Part of a small language model's weights: 6130 steps.
Each number is 128 + 32 x the weight over its row's rms, rounded and kept within 0 to 255. Layers, rows and columns count from 0. Numbers have three digits each. The size before them is the row's rms in percent of the matrix's.

# o: layer 9 attention output (transposed), 256x384, rms 0.0836, rows 38-63,102-127,166-191,230-255, columns 192-287
# v: layer 9 attention value, 64x384, rms 0.0488, rows 39-63, columns 192-287
# gate: layer 9 MLP gate, 1024x384, rms 0.0933, rows 0-2, columns 192-287
# up: layer 9 MLP up, 1024x384, rms 0.0955, rows 0-2, columns 192-287
# down: layer 9 MLP down (transposed), 1024x384, rms 0.091, rows 0-2, columns 192-287
o38 097:055092146157186139164107143094128108187120118190099095143155105147161128062130126092098115146151081127104129157103151044155139107152123127114141104096092107125167134124111084111136174130103082181147094104115125115197063103109102155110102124166121195091151104078144149131165148229120063086
o102 104:121121085132090147110112201106133163145092134154145134028141158114121148127140149179087120093098123126091124116182151116098112151151112158088142168149095118154130137128159113096116159135107155130189178136084154166177112135085141156067182090108102102158140190139090101139111152168073142110
o166 093:131198119100180112151125167132108155123143129117130071148139149159097103117114142156208160122195056137159093087124125166080179113122169134079091101079084119245231078106091126143093120154125133111060091132151121132073136123071150158139076082128168084118170105124115107172064097124130117156
o230 100:108115135165089108094152050111111094145104124113075145122130169154122116153151072097173128071071125117149120147131083124110158143149143105214208169145149138107130101128146130204102116092184074064125138113107179181069172204127112168124120127139165113084101156116065158082119112060152106062
v39 097:142124179143122164071131082090154112086097107162131127086122141157119200143201090123101134156133169072157140158100167104144134110098182051159130120161137122106146167014126134142121111088166090171181164124120109149135158099117116090086106110144072177150150128081060105125127145134090087132
o39 099:096061100187105100106108116106128104087109119161175108105154137150116166097178196111148137123146141117173158142127145210184109131136159142115104139133127106148096168095140120163123131138172111154151203129093107126046143143124135108124167108077137119150191073119146145094111183121106154140
o103 105:143140133178050145136122145142118154111123089156116121138103143141164119128127136119139110094142104094132089083067077139096125173122077086098095166138171172185194049118163084091089144130131048108111144159135161196135092089085106187128137077151095095148070116171128128104143108103134157230
o167 092:142095180111139083104168113129137168139135153136138135119169142138150115164097164117130123139182149165113077136091097130101087047121105135127194114113118102103149111136080202148148132102166093118215165114109109158081058161094122079163151120181119118096106074130129156097108155178145061109
o231 102:140116140147128159123129157072102112100122134146103176135146146196107140131179126210187078068105119129133087127119116090138129121164133166148205108169145183066133201096116166149151145136156083165087135114100130072112099141167137113099113146185166108122096192121140127103132089067125119137
v40 096:144184132123070088155087043104105088176150156098168166122199108176116153062121046159196157117174112134064107102141047151153133124107120139108151100076080152138159143102121143145140080149210137158122126192127120139127121110135156190138117086095141127120080115139125106161125126163123124119
o40 094:159149143108123086120194086162045094155069111130162123132132095102128083134118147182123136088138145159098085130075064135184134121104113169145124206085096135106174178082113073151077052133149126149096133125175145176175164086134128150157142095123124075183071136085154138151145053174173154118
o104 090:120186168120133106058134146144130123131161140086118103158110185144127134102062122138139117093093140065155147151126087051058126152124110151200168102164150115101108069143097153132132130120159151077140139090076070133082163177128136174156155176103068125123071096185085149149111108151108064155
o168 097:096182061096111112151119189122129165113144172157133192115137075118114119096148074128106108170180134180123092151083146181149124161109140083138145108166135126186125150105155079091147141115113175119128113161056169093159205190086128123134106164114107160117041129133104124133116149139111152122
o232 104:101121164166142132107115136131154131119217169127168149054154119135102125081167122104045123160142159111137114071098163128114131185074168124131165104137101141081078109175186133068154108084200090091178088190129170133110071124159119117099119118119152103142181130178149148128125136115118117183
v41 099:147166115109091072145116143154097127122155134129106157144131128128102147117121115137081109107114110170100147136148120083150131117078067120141156116151166066112123167093119124090138132159108109129159131169091167110178120113146093042110056160172174139042163066167086097105156187115105143078
o41 102:115172145106139102187094189122120075120123111104175172139082137149115129151126126118094138156128182130109148108099134103180135091145106147150117155064154124150131120095118091165138163157209087124159135102115092163150140156152137084155142092176111134077109154176115114190122094102106133073
o105 105:161108142114117075092148103179128059143129119176129134135070081137109180085088093110181125100185087172130146128105157159118112126141079102193108135151151122092095092148155132154141086152078135146133093098195139145122106140174186171137169120158129147145087103151155113130083118111174058147
o169 090:128180046134138168090166145149084212087123161175111149103146203087122121108132118157173130180111112084128151135128115144121089203118070095118154164160115116189149117132110117158050118168150152096157118144108125142086143153098129124158166127143132136093155177063095153113115114111112120088
o233 104:126096112213089149090098108090144130151106176184095139089224121129118084131115175151133099117115098145135130177121101117148096148098179153123134179165119133131124167100114152099110118109129120130109165068063126126133109144084123062151159086101116085088143145106059147086162135093120174072
v42 099:089102161136119139086148097165115116204172080142130165120084129144108170115064100142117141131088157127156100131104149116123157195108112209113188153128104137107101092142130102112159160144115102134101177150115142196062123090120065160127078151108132145116096097147162149127090168135169060070
o42 099:080177151135150110131098179197118079116105196184129164103094113064094152084134140113112136140164111190103159173094164150082143157115121086065100151153088179129110135147144141117139137156119132138088119096140079212131164087063084164156149112122099084089078049109171119105154103132115097077
o106 097:148048130108081132182183164170177154122154119175093153156189138170146138140148131170075120086116129066125127140112155135149143087133114173085133154120126122125146114159092140113149082133091095144145109167099179108206102146122149090125129111132118164100177084136136148192202165110168108091
o170 091:078080102096123126131138158099136147161154078107135085185170096164140126184114077160155123123142109149121046179097115112161123083114119125110184118101175122087073118059159160140108128119167165150158113183097126117106111093112118114120150143101155154140109131118136128214135073090159125140
o234 110:102145135083123104109069144156127112084108124112170160096122151168094162125138121131148107133103130184183134091109153153144129090102107159129184107107104135138162108117112129169153151176113114100148117108126106152130130083071081166161087179070137109087146120188120093155124152116107108038
v43 096:127123144119120169100140126174166179155088117162154119045223106151151141136126103138131089099066100136133103146111141146149165127120188118140135106186113068132132116113104116126143140149160164124113099164121111185142203146152148171107106191086096138141147165177151142101107138107165127058
o43 103:137123104163158191155140123057162142169086066129121166065131126108126149109145137136159094109124169084103158164116139094148141151135141158197158131122092117135158146108143161108134184195061131164172155015177136120123155073121168100124154158107078172137116155169104145055100080109111122082
o107 106:163119165143167111149100167133154092098157085136134078134146054159097102072136144149139118103125186120131150156145141091112168213144138121107129130211104134137098157145125140150171080102130134124137066109107108126107122140133145162105132107095125102133178159144129133107036164181126132205
o171 089:126110100129137078177100148172112146117096138141105124155121164137080125153146171114111182083142133090083138100074087145131121027098151146052129138067142144142120109177183136130069114118151132146137110165222149125139116123156077131141154101102088129132079098079148090170162135126192075126
o235 101:132123087070113127119118156132148163139159168099112126052152155157191175117171136091114158069166095092172102136112089171118092172105128134110123067110121172084146138087205124124132126079203142133120139236169109101131174133066143129161147120104127126176103154146112137199127147131116145141
v44 103:146120078133115167142178098076181101079155103091168107138138164105194096096111115131184090080129071153103144089056111165152210111069181116159140129084181104073212112167194118179084099099070123136084079176101102132133127121081094172113183083134077130162170120136152125140144116102169144133
o44 109:142181150107103139150123099120108112135111096133117138121152140144169081140049108190120131127181086122136152152073159139199123090091064102051126116108113151138101158093134090044158142079161105160061098154059135128117107124097081081166083176154081087182109087142089146097113143147082165168
o108 093:120099116152124171064090160109122112113088145150178190089108156090102200126122084149072114139152088156137144091169147122116103162135118109159082128149178074178133124157131147069138116122106136126176166121144108116104126095140144135126113156123067132098156113124184094099115195147111133108
o172 102:100106110110147114160152071142065156129154108150119105201131155130129100070139177043128105162148118112091079111090101127148168133142124160147140113108099151118071115114066136073171150099145140107125076108121143154115099129180131113162143114128175134075160145133123158149171123121085136120
o236 105:118162122091126158155146147178116136098168167131138134058214134110173100084139127099086100150111160111136177109170119137120128107108148144124142121108153136154163116154179104114160125008065141096193127101131098105143161098070168155128139087137175077106170135105106147171084095152134158090
v45 099:136105140137132084159097106070064175133079060137141085106093154106145093179134098170210098118059113151170137168142147119136096185141117097158128106135130125097091093039126142128146132107120169101136166127124097098199087122147129141112132094128151137160162134101123181153062111097129088132
o45 103:076114189097138114052108134099135154114153117134143161169187151092166125142141139106174113167104154094103074156089122119126136094121138131122092104128147108156146176135131142153162150080102139105175107125124195097161090085118087177141181087115117125116117081045152102124141108144101088136
o109 100:185170123170097122134111144184153111114139123099083128102152126136087088123134127180126114077155119080146123143130138128172132078132119167099131138140093185130155066134123155162148071167143148133059128151117107077129191121186102149110173160134121106118126115102136153084128105099140101193
o173 092:076068107143072119153108115147132173105131159132138130101108125185092127158142142091075190182147152116146174150155151131123113222102130099128124150128114067098175112063151120081129114101124159164089110077131130125099159129150110144208120138141142109109080110161104160126183111104085124031
o237 108:116131104108098160162096127175150102163128130101134119177157112167132136085111110054162129106140120133120122158095098065169171110145146154158106116138123171170154084164110145058115131096138098122098116101159129173131138077110133163110152112124125162135115105167098135119115136097103193090
v46 101:132143137146101086144133102130146090095132120172136083108168098114072097175121127070129149102124069191104143098060124144159071107136106088112109098106067166130120138157162112103159142053159133069101140162115155130103119143142132163133139094154138102134099139157165138135139135149175060134
o46 102:108132123124124084139101059131065058108175194126096178151137125100104054107129156117143120138138132151109166161149139145138095126123134118067117116130135092103091105144159156141195130140133150137142148168146134103149129091100094166142129100176138144125126166080155175179134148097156135098
o110 108:124188069068154097115124160076118161082083145113122132150099168141136189127085120112082146183125211125167118129121183111090118110115123100138133126088142128190158116095121122114055180136104106129128133082146106111069171113191156119144143126094096150182117133176122082085117102192093186160
o174 091:109098105129159132145109131133119117148132123109127051142122141187165172082158080116115165160155078143115131136146160036125179163106193090157144158187094114134065099138174113104087098133145153132133117189159153172161104146106144138112157176125192087080165095135083140172139170132124110127
o238 097:133152095055146066149099163112092120098150064099109091126074071074142123211110154147118109152073089089129121135078114128112145150134124126137143141107156028043172137145104142136090145106124090075159113158195131139174125086105133102204127099097107124136122122133231122057162097091122064140
v47 105:167124116121143124126145154134143094121117210187171171112144080119173170178149143133103105066154090125132160128102132141126097081118131094103123083180139085113099142110099081126117134142088121098085163145104050083150152185151055189175076136131132171078111156118147167073139122122096127116
o47 104:210144106078117175047172179134111110090099121184151144119090106108114088138068137145135127073109187070136129179121148097107127079160135100164102149142157090094178130117096198200092139145122139085127148147164143155178134153114090132132132159121121155100082173127138114073169156134119082157
o111 098:155159147094050104097145156137178099128112113140118155064153125111141178132102096137150131176152146133192128152115070169120098145072094110152069097156168158154141205100127122119120128109118128127135163095117099151130108080140088093141111097170114127122106184158128151082132080124172165083
o175 086:125165129142123170141055099104171120153147164065157124134080133110123161104144106156119072128128133139100104124151188136145161097137101150160165145141112121147152141132176172190119160120096144114177115097141137127143174110124123140113106072130140139143126094131181145154166091071130139093
o239 107:108140111097147136099137131132121170171205126136139092121076127167191180132106134107134120153182087148084168141170100211131145153087123167151117125095123118117138105165108108094108125107119170083031156089151122169127140119125172181128111201174105095149126128097066154108157118151148132192
v48 100:124110154130124087154127141144155139114132147109128129115135159132124173125084129092116134139112056127137136169147154086122158084152111116089150156069151178088154103118160161169149097131103147203109093079156113182112166144171110098155104175141155164157083105194186182144140177082136124157
o48 096:161132166103126138103108161145159104141158214165168119181128134161114127058122165163110130106133118181080123059180170144131175101121080160094163144041123105128139096126142147072139089153117114087081115053168084110124155125105074142151063118128121123156149178117129191146216187079110137121
o112 104:114111073152106150117121114155138158175135122130118138105171121165123093112071164042093166155109144112140116153128117156135160134146171062120075122128125120139128127127092153155067169148076199137145078140107103096107102093125129143151124126108127191128080109180145097154146121172074164126
o176 099:098110123143130090109154130146111122140124142081099122142156105123039127150128094100146124140085118073174117154132122104227148111134126154151098145132111120117115115153151098140189146096185128145142113112211150142106203079116150100133106085040129112166221127097115099124121134142150136107
o240 098:142114137143110137132141102124109156114077021115120096130104119105184105145137160125160180133114099104144086145066131124168163143119112187135158164139101099017105119165124096114101121139155141151118119173099145143120136134185108089121150174101113100100134127155150150121138108147149163119
v49 096:114161134100116123106124164087120212095133131154174097171152146118114210117107114181133131089151155109141107117098148143189113159186116156198124119079151064142105107108152095089120167132105134163146109144108089095122168232164133165183131183109088166099086134085174153168157214067133116181
o49 101:099081131153169136064090167074162141100148120153140115177100128194123140122197141103059133082102085157153138049103154149185148087118161146158196140126113079145087070125128095096047203176070099135150102125141091117054119132142115103150099160161107119101100127136121142112130144128116082185
o113 099:114156156095184142096137148137120138151166050100149100078088083072185155123130044120094121177148139118050089149119158128077125111119113095133097129090075123114118104162125148114144093103092105156114118122097156100126132097173233087145134106168150112087125037128131125113155102142132153138
o177 099:122133121129128090120117145113141134159054182121113164063220132127087145105161115128134168113111127117087130126127077105133131121094115180111121090128167133190124085043127122084102141180159147120160095109068138172144091140057083107146074132111140094152149184108166157187157146160089177096
o241 099:099160105110083115088089092114144156142137111114109131132148099086163091146052104144165104105133140057199141115092082092102148185143124106101115090131158101144124091091155162128096151115160133152160080113118143148125147129078122112181133091092070154087113162150119132069162156101155126104
v50 102:123140140096164160111077132131166134130175149145115183109167141111138161108108088072169105055139073146177148127159079158043125133192126131050165109107121160148076079124135156122112124146097158119144133111125089079145125131117107161193148153119087151127159131082092154177176105106170146073
o50 098:149123144117191126129084106134143186133145119158128105138120209170172127083077145135194154139075120186146078077126167174153128133112111146081192159088121144186138095132136120161098179103137090182095079127130183130144143147138123155178180144135090115113156090084136108117101111046148148133
o114 104:104130140175238137116157125061123118127153125140170102086145124182139094142145117172074122137148151120079155141157089125073106119096166119131135191111079132140142164140078114177066175133119148104117156092108118151074171146123180146148110222154134181138104151137104115120090109139097117124
o178 095:108132078110163145107126074138116165112126111077137129117057082146092195138077142202135144118131080137189118155122215190176123115158078084111097089104131071069116124152087139182160031168147135094135120168147069142133135110134154151132132147129113128140142119126189135120130189173143103128
o242 106:127105190139136181139120180099175115111119170085175119070102142103166115133167120119083103064130112133095194116078146217098142123148149168061139146104172189172129126121045121162152140181080128086133068145110175099125148104103108129125161133112130152132088101106115121104100099065113136045
v51 099:017161182108171126066146111114082097116175160109114167111110144122167171136128138122093101129078120069071152184145089136187176145157089140113145130131066129132118097145129082111149165102161116096154157117137101187149079145065158113103128108165104129146188202147143134117087101117119179198
o51 106:095089180115101125093140078117134180117139148120103176156134115171092113158114138073154150145144151124106223148193123137140081145150068122103036117109173146088122097100087105163155112117132102090155059121152102098097093144108145170157151106166166171127182163142096132137115104167096170143
o115 101:153176046125074098079065100079179093159127149137131107117155130091135103098175123173078125188080161114096107077093105086094122073130122149131176099121128074119154121180083136098134142133139119147142163119124143148082106121131131038111177186092078065105142165131133128108196127157112146138
o179 097:124102129119129155083093176199157134122125155141101148070141205099115093160183094130122154074124120149114131185065119156181134132129102127157077110131124133141136150108170100187147111145113070082166143099151151190085126088146124151139107086125109185125080127117137075084088140174118125115
o243 102:112084125053126120171148111127168144147194193127164121111088147186097135129104106129091156114149097139106170184100187157145159139146123100090090065050132154137138184070128154153133154116131109054143095166141123170138143045161159099132145087077184150133154122191138118160123111098157092092
v52 101:144122127127144138094212121105120168150122125117160124129092060154169163104096122093100150118119077139144129128135052087050149105113152155125059131096126107145135120078131088149091156147151140167199112104098106033106115098120153129134189190104153207124198116136162126103126123117093136153
o52 100:138095116112110100105139104116157090166120136147161114158120120105093149148076179125130114139122140100077150142095092097080118111121131146129082107130087150090119081153139171073117120086082178115175187192142114063137118024144089134126164162115115185140157152153159156106086098114127199198
o116 094:132065123175117162162144102172126138133154065094091142101125187158093141106146086075113130126163104158122168100143107102105106162156082100126092150115103072176073129106150130132157096134123059103090106091131090127143100165184146121099127108115140150134160058185087155161093167082144090039
o180 091:166108131135152128152079147138108147119109146122131108154136172106121113112146172069101147159139143086178127135136193096139225122180107125135120153171139082078152107109136068046122147104167143167094121130052164113111171177146129131147136143147059110126105149092131075092114129103076151172
o244 111:181075129178130134122073138105171197140100139163178115091212109049111084105114143102093166059138176100093146142152085136120204164148145156117160153071170164087130141098116129164104179187094118134088116202086178190129152159140164193130120136107137151146165147121103129114099106129135120155
v53 098:110158116161142128097145144107056070116143167122070043183176117066163149141077129126170081098166176104074139126150132110123202119092165184067152088137135101123148166135127140101159110152157113142199109165105162130134074104122145114111066124169079070133110130108177198142102077149137106112
o53 104:118142079129151120132173131087159174150121108096142156139108066164134147145144170119178096103124141130122122112137141100113167121091130091126097102092110123151130191114122181148089135148094140136101157111099112088122101099166133142114117153169159094138134093121106135113149207153175124100
o117 099:143137165136133147175092100091093078085162162077153106113076131088146201136192135138106056182153126125088115145082206051041104181169122097153159135137144124076086170156168118145155162190125159139151155164088128071146126060095148160075098134085158120097128189141147150117118157105132101143
o181 093:111135144146102162121130087110156125159127163136210146199116150075158068119117089092120177095063217084152181117120130146147049123130107131124175134147144122094088116144111112165150113116146117136101108119131131118105156162122085106155143120076138127170141158114089138140096104156067191112
o245 108:130133160093132156135186097174098086097076160143110137129171128119105060160184118178128103107142187105152105144124104142090148064099121133111114074172190105199214140191147143144103136143120129096122193102104112119149143108110122140183105159175123100117099116142131142164117062091136106120
v54 107:105149163186118103160171116137125157071096128094049150117111129116139141145052110098103159129150120105090106086182143143141127093130172105154146145098082107162148121104167165159150119103130072109100122094104152140164045118170192103121139118173150124127155155125083158096143158100179108138
o54 100:115099162161131121174134131116071158134101120157145153152144169134141102052136101088124160134211159096152154152157201109090114059163120106131140122167104155092094103177113145140154168127067113152118092089171137131108089131098189116114180131075154106139128086127135118128152138119159167120
o118 107:044131150119110153103178106077108117128187187128068133157110120118163101153067146150133153071099065144145113074142170118133130137129200145133135074095149130154107119148056178117094143136124181091083153125154052106086160170124118131137117136101068195145164149122189128140135125188119104140
o182 087:208111144114149144128080134120152131111152180083146122153087096187106101134119141154072129076093170173168122141174151145117090147142176146130149099117148119112071099145025082130143107131101177165153183137149129113128175108115134123081119174089088185167154105161134102156099155074155145130
o246 111:136171115091123142157158162216172173124196179123085088121202049164115166116092160143128148161136103195103088136151151136123097153190193080153098119148148124173099112126170102131138081135150113157091139095149139134122140141169116191106153058182114146141105159114117146151065139087122094190
v55 101:130135111111138132140125105129127104138153115113193094154105117091120124099176083110047124114069129155156157155166114121098145168116101086108153105127090141127049114082116164134147107161095117218132187113154174119107137103143112088129141101150152135116133138098131093086130109174132093111
o55 100:110088162149140108107140130139100141099145098105115158134069161054102166142158090094159083117153150108101169124099159102088140151122110099148151119143138074100097165090115147095113158158112116098159092111148128070189159161113096126124117117117158140095126084083115075146081070103168051122
o119 098:103128098226103113098141124120100085123136169141164087179149138176164147089147167108185122182133123124133102159134030156063146099134163099117134127138140123156161098137130136162094106137149089088091183083139108111116121100191136086152174134112093163156124120178091160128132091115056105112
o183 093:138177136070167150107133157097154123124103060097127093114141097113141181125172129105104097127136215097092086153093087139135107150109102158091104071120162128155120104178187110098137122101118143143179148149081109120095120149116157103146106117167185095181128107183099097130208150154153171149
o247 109:060123144109104126138121140128124141112074120157101108129159185189084117145126126126116150145193102155179064037118114174095187171077150189125153103108125157126092045116180106138114131191165111158103082155171120191068099107144150138123087146138144123081107145105082126186117137132183128141
v56 103:129177093102087097106131104120120155140141117079156174134108099152115147075154160093135157098176086112138200140098107077176114162168088143115119142133144141087069153127176151185116157079129076112116115162096168161075049121120130087146127135149156101092134103130088164147160098152194125169
o56 095:120125128149130113122078137111135101046115087153108154089155103091118181094131146079161160130158172119161088146149203132174148125162156119081192149108089151143121173114177085117140108131134129162133125134127131123082080129108119101072153119066148056094115044116098145142112098154161141170
o120 112:162143162165082098166183136172165144154160103168112148150134184160162101131162114120160155057168119184208132191082146124148172159081085132191076123133136117120113110077113081146163136096162107133131082134211129092127070135121196131146060171174150172117148105201058115154090113153138139105
o184 094:090165132072105094068165156082077101165142146184167101077161198120078106098093124173092136129118119133147109062065160080111122046110128153133110136108170134167133213150135127111106136144107123078179130152082135153182163124106169125067148080099146111137210138140144197097081129104163083192
o248 105:117169164152145113174141101158138182057130208140108085167106141163075136131165127124151086139092132122122098100136200074159171087145107114121100169135117100082121119192082133180102145115106115126095140109151103255126152169117081146131157171155108111110096146147134094185186156125107148093
v57 100:084144127143139111140130199106122139072013108116155179073117115125157093084152164149160055138170155148124102171202106117139132160092208174110144180087156173083120057174116084157140171129132180120106110118159116151099121125103118071078101103170082086117154158092087070137153144092137113103
o57 093:143104141186202109158150127076096080110183159141102119114109191102110124124116161140162096121149142157158131164095057178150136160059178117059118203086173126078112136140167126112159153130139144123105142099132108131125134163060088113123122170121132144169120100151158162156054189084127196101
o121 097:136167140130100155124129169119149114113108142089159148144111181118121165119147079145141120146083124107097092094106127165171109063078145093135147164152138130101145110120156128160153122144106132136070195183070168149145131135093121124085158111182104119100131173087174145108132114133133098163
o185 099:120094110092098146107131167154150160130125141179115158138168068131112114123155123128116121063068189087104151188173170122098175179124103196115105116134141121147120165107102125146117148156144148147170093176158119100154134089156105128174169166104092122159144138106068134139134059145177095059
o249 112:147132163152189090162101176145136149126170101126148047101091209117123229152175132121105081136152165093088180100140152131110151159111213142155112108121127172100109168105103199173117075118119166182150160092113127126150094147155086060137063125142116156102147130131075121138127091181149138128
v58 102:144138133101182151068147127143128151110107131187097128128126133101188127114144134118144133036102150184094110036161182066137095083097083172107171160129116124182127120100200141157151082172120111165086144140077129143125163131147144119108134176119174031117147089123155117151182078092144115184
o58 105:122128203120137112137134105146163121161119102137131107084134140135153151186118157129094163156136090138093154077166191130199146143142153142138122181114105198157152084093140103155120062128155152086131111110100129194094056136117138134090093106109120093148075167138127121175189071067139126151
o122 094:098168123167048157130147142166096106123114124121088150090099165157130078120112107162136116121136153139160073127139055153140125133146100162113092110111141155175218174097141188166084135119123093114095184137096103127099101115137168102158128110086150087092092140124082137036136074120104188201
o186 095:119151073103169119138128197124157108107163165177126184136122139186091129105091154136215093139131178059084181120127155126144131152117141112153164097123139122128102138121124148150039113132137139126171109127206092096163171095104146079144100118224097183158153121160094181118148139126149140095
o250 107:139149093119134111118149065098176159157089114205118171149138125081170126119127112159162139100118178072149157167157130198090088100138075146094214127114165135129054157136142168173168162162140104125150159127117116159149187166084144072125140114160133106201102169115122110146083084145120136093
v59 098:117133145126150122119071096083169176203144142121135103126159132106130129142103145154140114138110096147108218077204141140093136126139130092115123196140104140131137104139139138131166100111115117084080086178161127083089104126078090148122124156181152151156101155133103130143127154090093087141
o59 099:169158170178187205133113104139145116087134153137126126119131181152144121141131105111135157130165109124114108118213113103141162155104140183132182173107152149086152141113148116073083076123149129152064121103194208146135121083142126099086133232187059096146096114039098180178107101112114130120
o123 099:138122062083098151156095090131154145170141203130145126170048076165120163123079086176144100162103161132166161113109173136155125144177125152141197129122147119105072134143106172116108111131114112104111110113128105126161132112135112201135255121199113153124134109104145172124116157115096104121
o187 087:135149179116098056142111120117144109173176127083150162131096105143187127104160130120073137132068109077108180102087117116191099147098088132138120107085192133105142178074174130136113102131141065142129132169123141163155134117096117126201173069159121103124142122185159156104113118178114110107
o251 110:106114143086112078140107086122136141131089116098102128145138128128106136101091124107137171130160029208148146128126181071090131147165152097099096161085132093105141119117122122108171169136171134134160133130198135193091108134095162171124123112126086125136131129136143134120113147080119066129
v60 097:079104093146149079095085115169132099173118090150129130171123079132114137142153188144119092104143061167123172144145112124082167076172123166166160197115140159154114163082154154134069139137128123128158184124139131112123084163160094176135182114167139129151114175123100148084078154160151105165
o60 100:135112173176139082099113139144152110179064148200137096133167118070060127155150167157116101140160156150114091180081092093115112134133100109125119164157150165203160147160123127107135116146156095146150138180158126119089102149153153129131136056066109110153115155111130146128115172157123198135
o124 095:125127084061101157157093112171137168112145165123116109103096185175159154135072078129181202140120117104100125115099141116144161137136228168113165151117103115101158145067075098104177173142092109050134102113127094100137091097096112121089163174174101171168118127152125140098140123179107123151
o188 096:112102145110132206130134136117111103107166103145227091124158130087160141093130141084110136053091086106117142135134147096179164105122137122130102112136118099146163175243205114065135141115122155120171178153148133121095090124131094129113099074141131210128141114163140140094141094131161076103
o252 106:079186056149090118111093109150108082132140067135063173126130095073147156119142151131119157185116101157085137138112122078084130111136116108161144122149125105108098132129105225164079143113095128142127161058125148134127075188153158119216117140173123056163108150154173175099091109133127138119
v61 110:116103148132100149092152122100129158078136146151091155151091080175188153126119121178113129182124135159074130095080111049113135130150106070117097138163130185128126153127169093101117101176059121156167177160120141102126068156143171110144126117078139128112136147128133049163189142056154072156
o61 092:151153189180126111141133099152153116150154094172127162145089177148173125172155094129127084149103150117104156063128140066166177097100128128108101165140109131204138154102130122122054158155133083137182147132141146125109068115144169108178151080116135167143119151158090105198083154140069200127
o125 111:164096084106114107124149156141104101118163121179132120149122095116147115162133154066122124136183112131140064190109129175098094084127170085141074138131159104100170193096117110118136107175060172125145103150107149111107118087122097086149057131229179145131071159157145154174107102162195147110
o189 100:169174114107133111096107140098138065169134163091076164126133124158132146115133126103097170173105076074076148102115177104146143172138149115076148135081164121158095127073137135087099080173098174139059096161109130120167145050191115156150119113182098167182124158108113144101115166094090148161
o253 105:068112134057135087100154204096143110144143118081063178111142118146100142109123117172075079184106139123114142086073145134098088064152103119074115069132103130157117129111177113108202128163108153135133106161096157096166067082104153107193125095087127132081102123132148103132157124144140136097
v62 099:101135101115135087126099089155097146053124074135116142080131131149167097141104115121168118168153153093135113089144137142175131144144146137101159113143131153105137079132149111134111081133108146190117113103146110069132102153163156076088124137165087162125152128132082090148112119165106131153
o62 095:089125137194114111112106139151155090119115115136088159150120141105154171158137126124223076144114136110119109055134131141188100121135191141125123116146108141117142142108087112136142134160129095162122152083156159130093125122136141078191117174160123180090076130084149116088086188139099147113
o126 103:136167182079101105098141144154123116128183137131174115091116159132171159092081146160054090135121079161123118098102138115124116159150148139202166118158129192101149081120134119092096092117147150124144155129077117124193120117097102126163081110114109125122088129167126151132131062121147065149
o190 092:167178110155118171108172116123149188132108104130087096206124136124151165127149181130146102081136128114087164156182159139133141125125151112116109110072143120113167119108127093132159094112086129110060133093106107097164169116161072134113127166088143114099095144163144097118187175134100111124
o254 103:122099115110145121146078151138132143103146091153178157149054148158163111119119131119125143091082150081152067158129159150106165127107160167063132119164168120112142135171092111073118144135095215134101124191150082083117103146115137088137139136122106156047084046195119160099145139130171094153
v63 098:155130110180142159124124121102095108138160118165109117175145121143117060144136159121150150062107129144115107104112192171114164065110130110118196129132126159165090182039121110089117173212101094114105166119166160092106129082131125110143103114100141109134130142087125118188135123060116139059
o63 099:145114142116119144106142119109059155174096155114200174114169128183142120126168112065151166103137144076065125139132169121141108144150104131120158069118138088172133134100151102135124118207111035179134070125125091134203154150120120120112158124129130183175098096141076096095123132159165144072
o127 098:092091102114134168147116148094200093072111128123126141140163137096131210171064125218100169191165124142161171072150193119083102149145113126135184096143143115128155112112082134122114117123096114116145160107161150177139147138106122157048111164098133083103092090140155112050076144103108142128
o191 091:132087081117126155102187130119138071176137039149142134105075115092130162107145092088114148127141048121088131120085116081158153146121136108130133146130140149136139148156130100130123170111138165121111134120200056109141120063105095150167104129134138157116137135130099181134181127138125125092
o255 107:119119132130113130145130187169130146150087090111146098123104139135129096121192138047108103097142136141124097123144084135159150130081144091125142160203120190108064190140070167149138108147181127106107074160101137128070123126154107139161148087092122157164113158129108106115108107129150084116
gate0 104:129081125121140147125107118090093145177089102186079155100159060137146138082125116150128096160081146153143091094083086107094189093120166144112181175122121141136155115146107137144156167119094148146142147143062122070105103118112128117133182131102176095163128188097121163146143162146101117135
up0 102:198138180101139109145120158133091116148136127153074074109164142100135154129100098142123079141111148095130101138107135119150205154207179172101086102125113156134156124095097135156152166186086148094167110109127136143130183146188182123066145116155122101170098129116219132102095111126152179084
down0 099:136160138128141096158118103138122099101121136117115114125212114139109094118124106177157125081158145101145128149129156101089113165155111187140130099087156194177178097102145117196148108176206078113161176112143170173116202184196216150099096144129167143113123130145128097033122148107154154081
gate1 106:121135077105080143110072122117083092110135174088072139157117100123094148189138105076140087133162143139134072116083097132111116116147168104170143093108127147121091179095080118144156052119141131112172109096144114093200073161179138182152100097116106092136152161125146098147090146135097087103
up1 107:151114127146150125117150099133123129161125129106158189144140132159135123200088132063099138112119103129076113161166145156128096082193142124091098111161135176095165140125188114141086125106139109116089127126114065113135083125211112155110138133075160086053109104131132135152104112111094103175
down1 103:154167140125102172167150150136113124091102169113151108142090100129068105148122106057099137112105154133118083149124104147095103190167148161043139135061146142040131115149119131141060136149114122125101121132100151128130133189165108225122106112105157132088109146128131126112109114154136106061
gate2 099:136090137127087161124122180150065148176110121169173102058081090197164074138136139106151096117154073143120102181102153084175094061149150106149164144077181131172161103103121118125174132156125117165113178112144129154090152111142148079152129085158136141115155081119085078095111084140130140152
up2 098:150126115108092073104111110174073128163136082184128143178126078119162068108136116168150104128135138179146179071106134138184140047132108121185166098058109159140147138104087151143125157119127119132078116093087144156137064116091118134160136135157121153136091173115123094151162147088164011131
down2 099:094066082101115094145150127145147151083088084082117113157143098108163140110072131112134119185153169109151102091171129117097148115116169123067162088200100120158049156124131108098098121083154162108178118122096177170104174144123134117047033103143104088116124092139148126137163176151135103145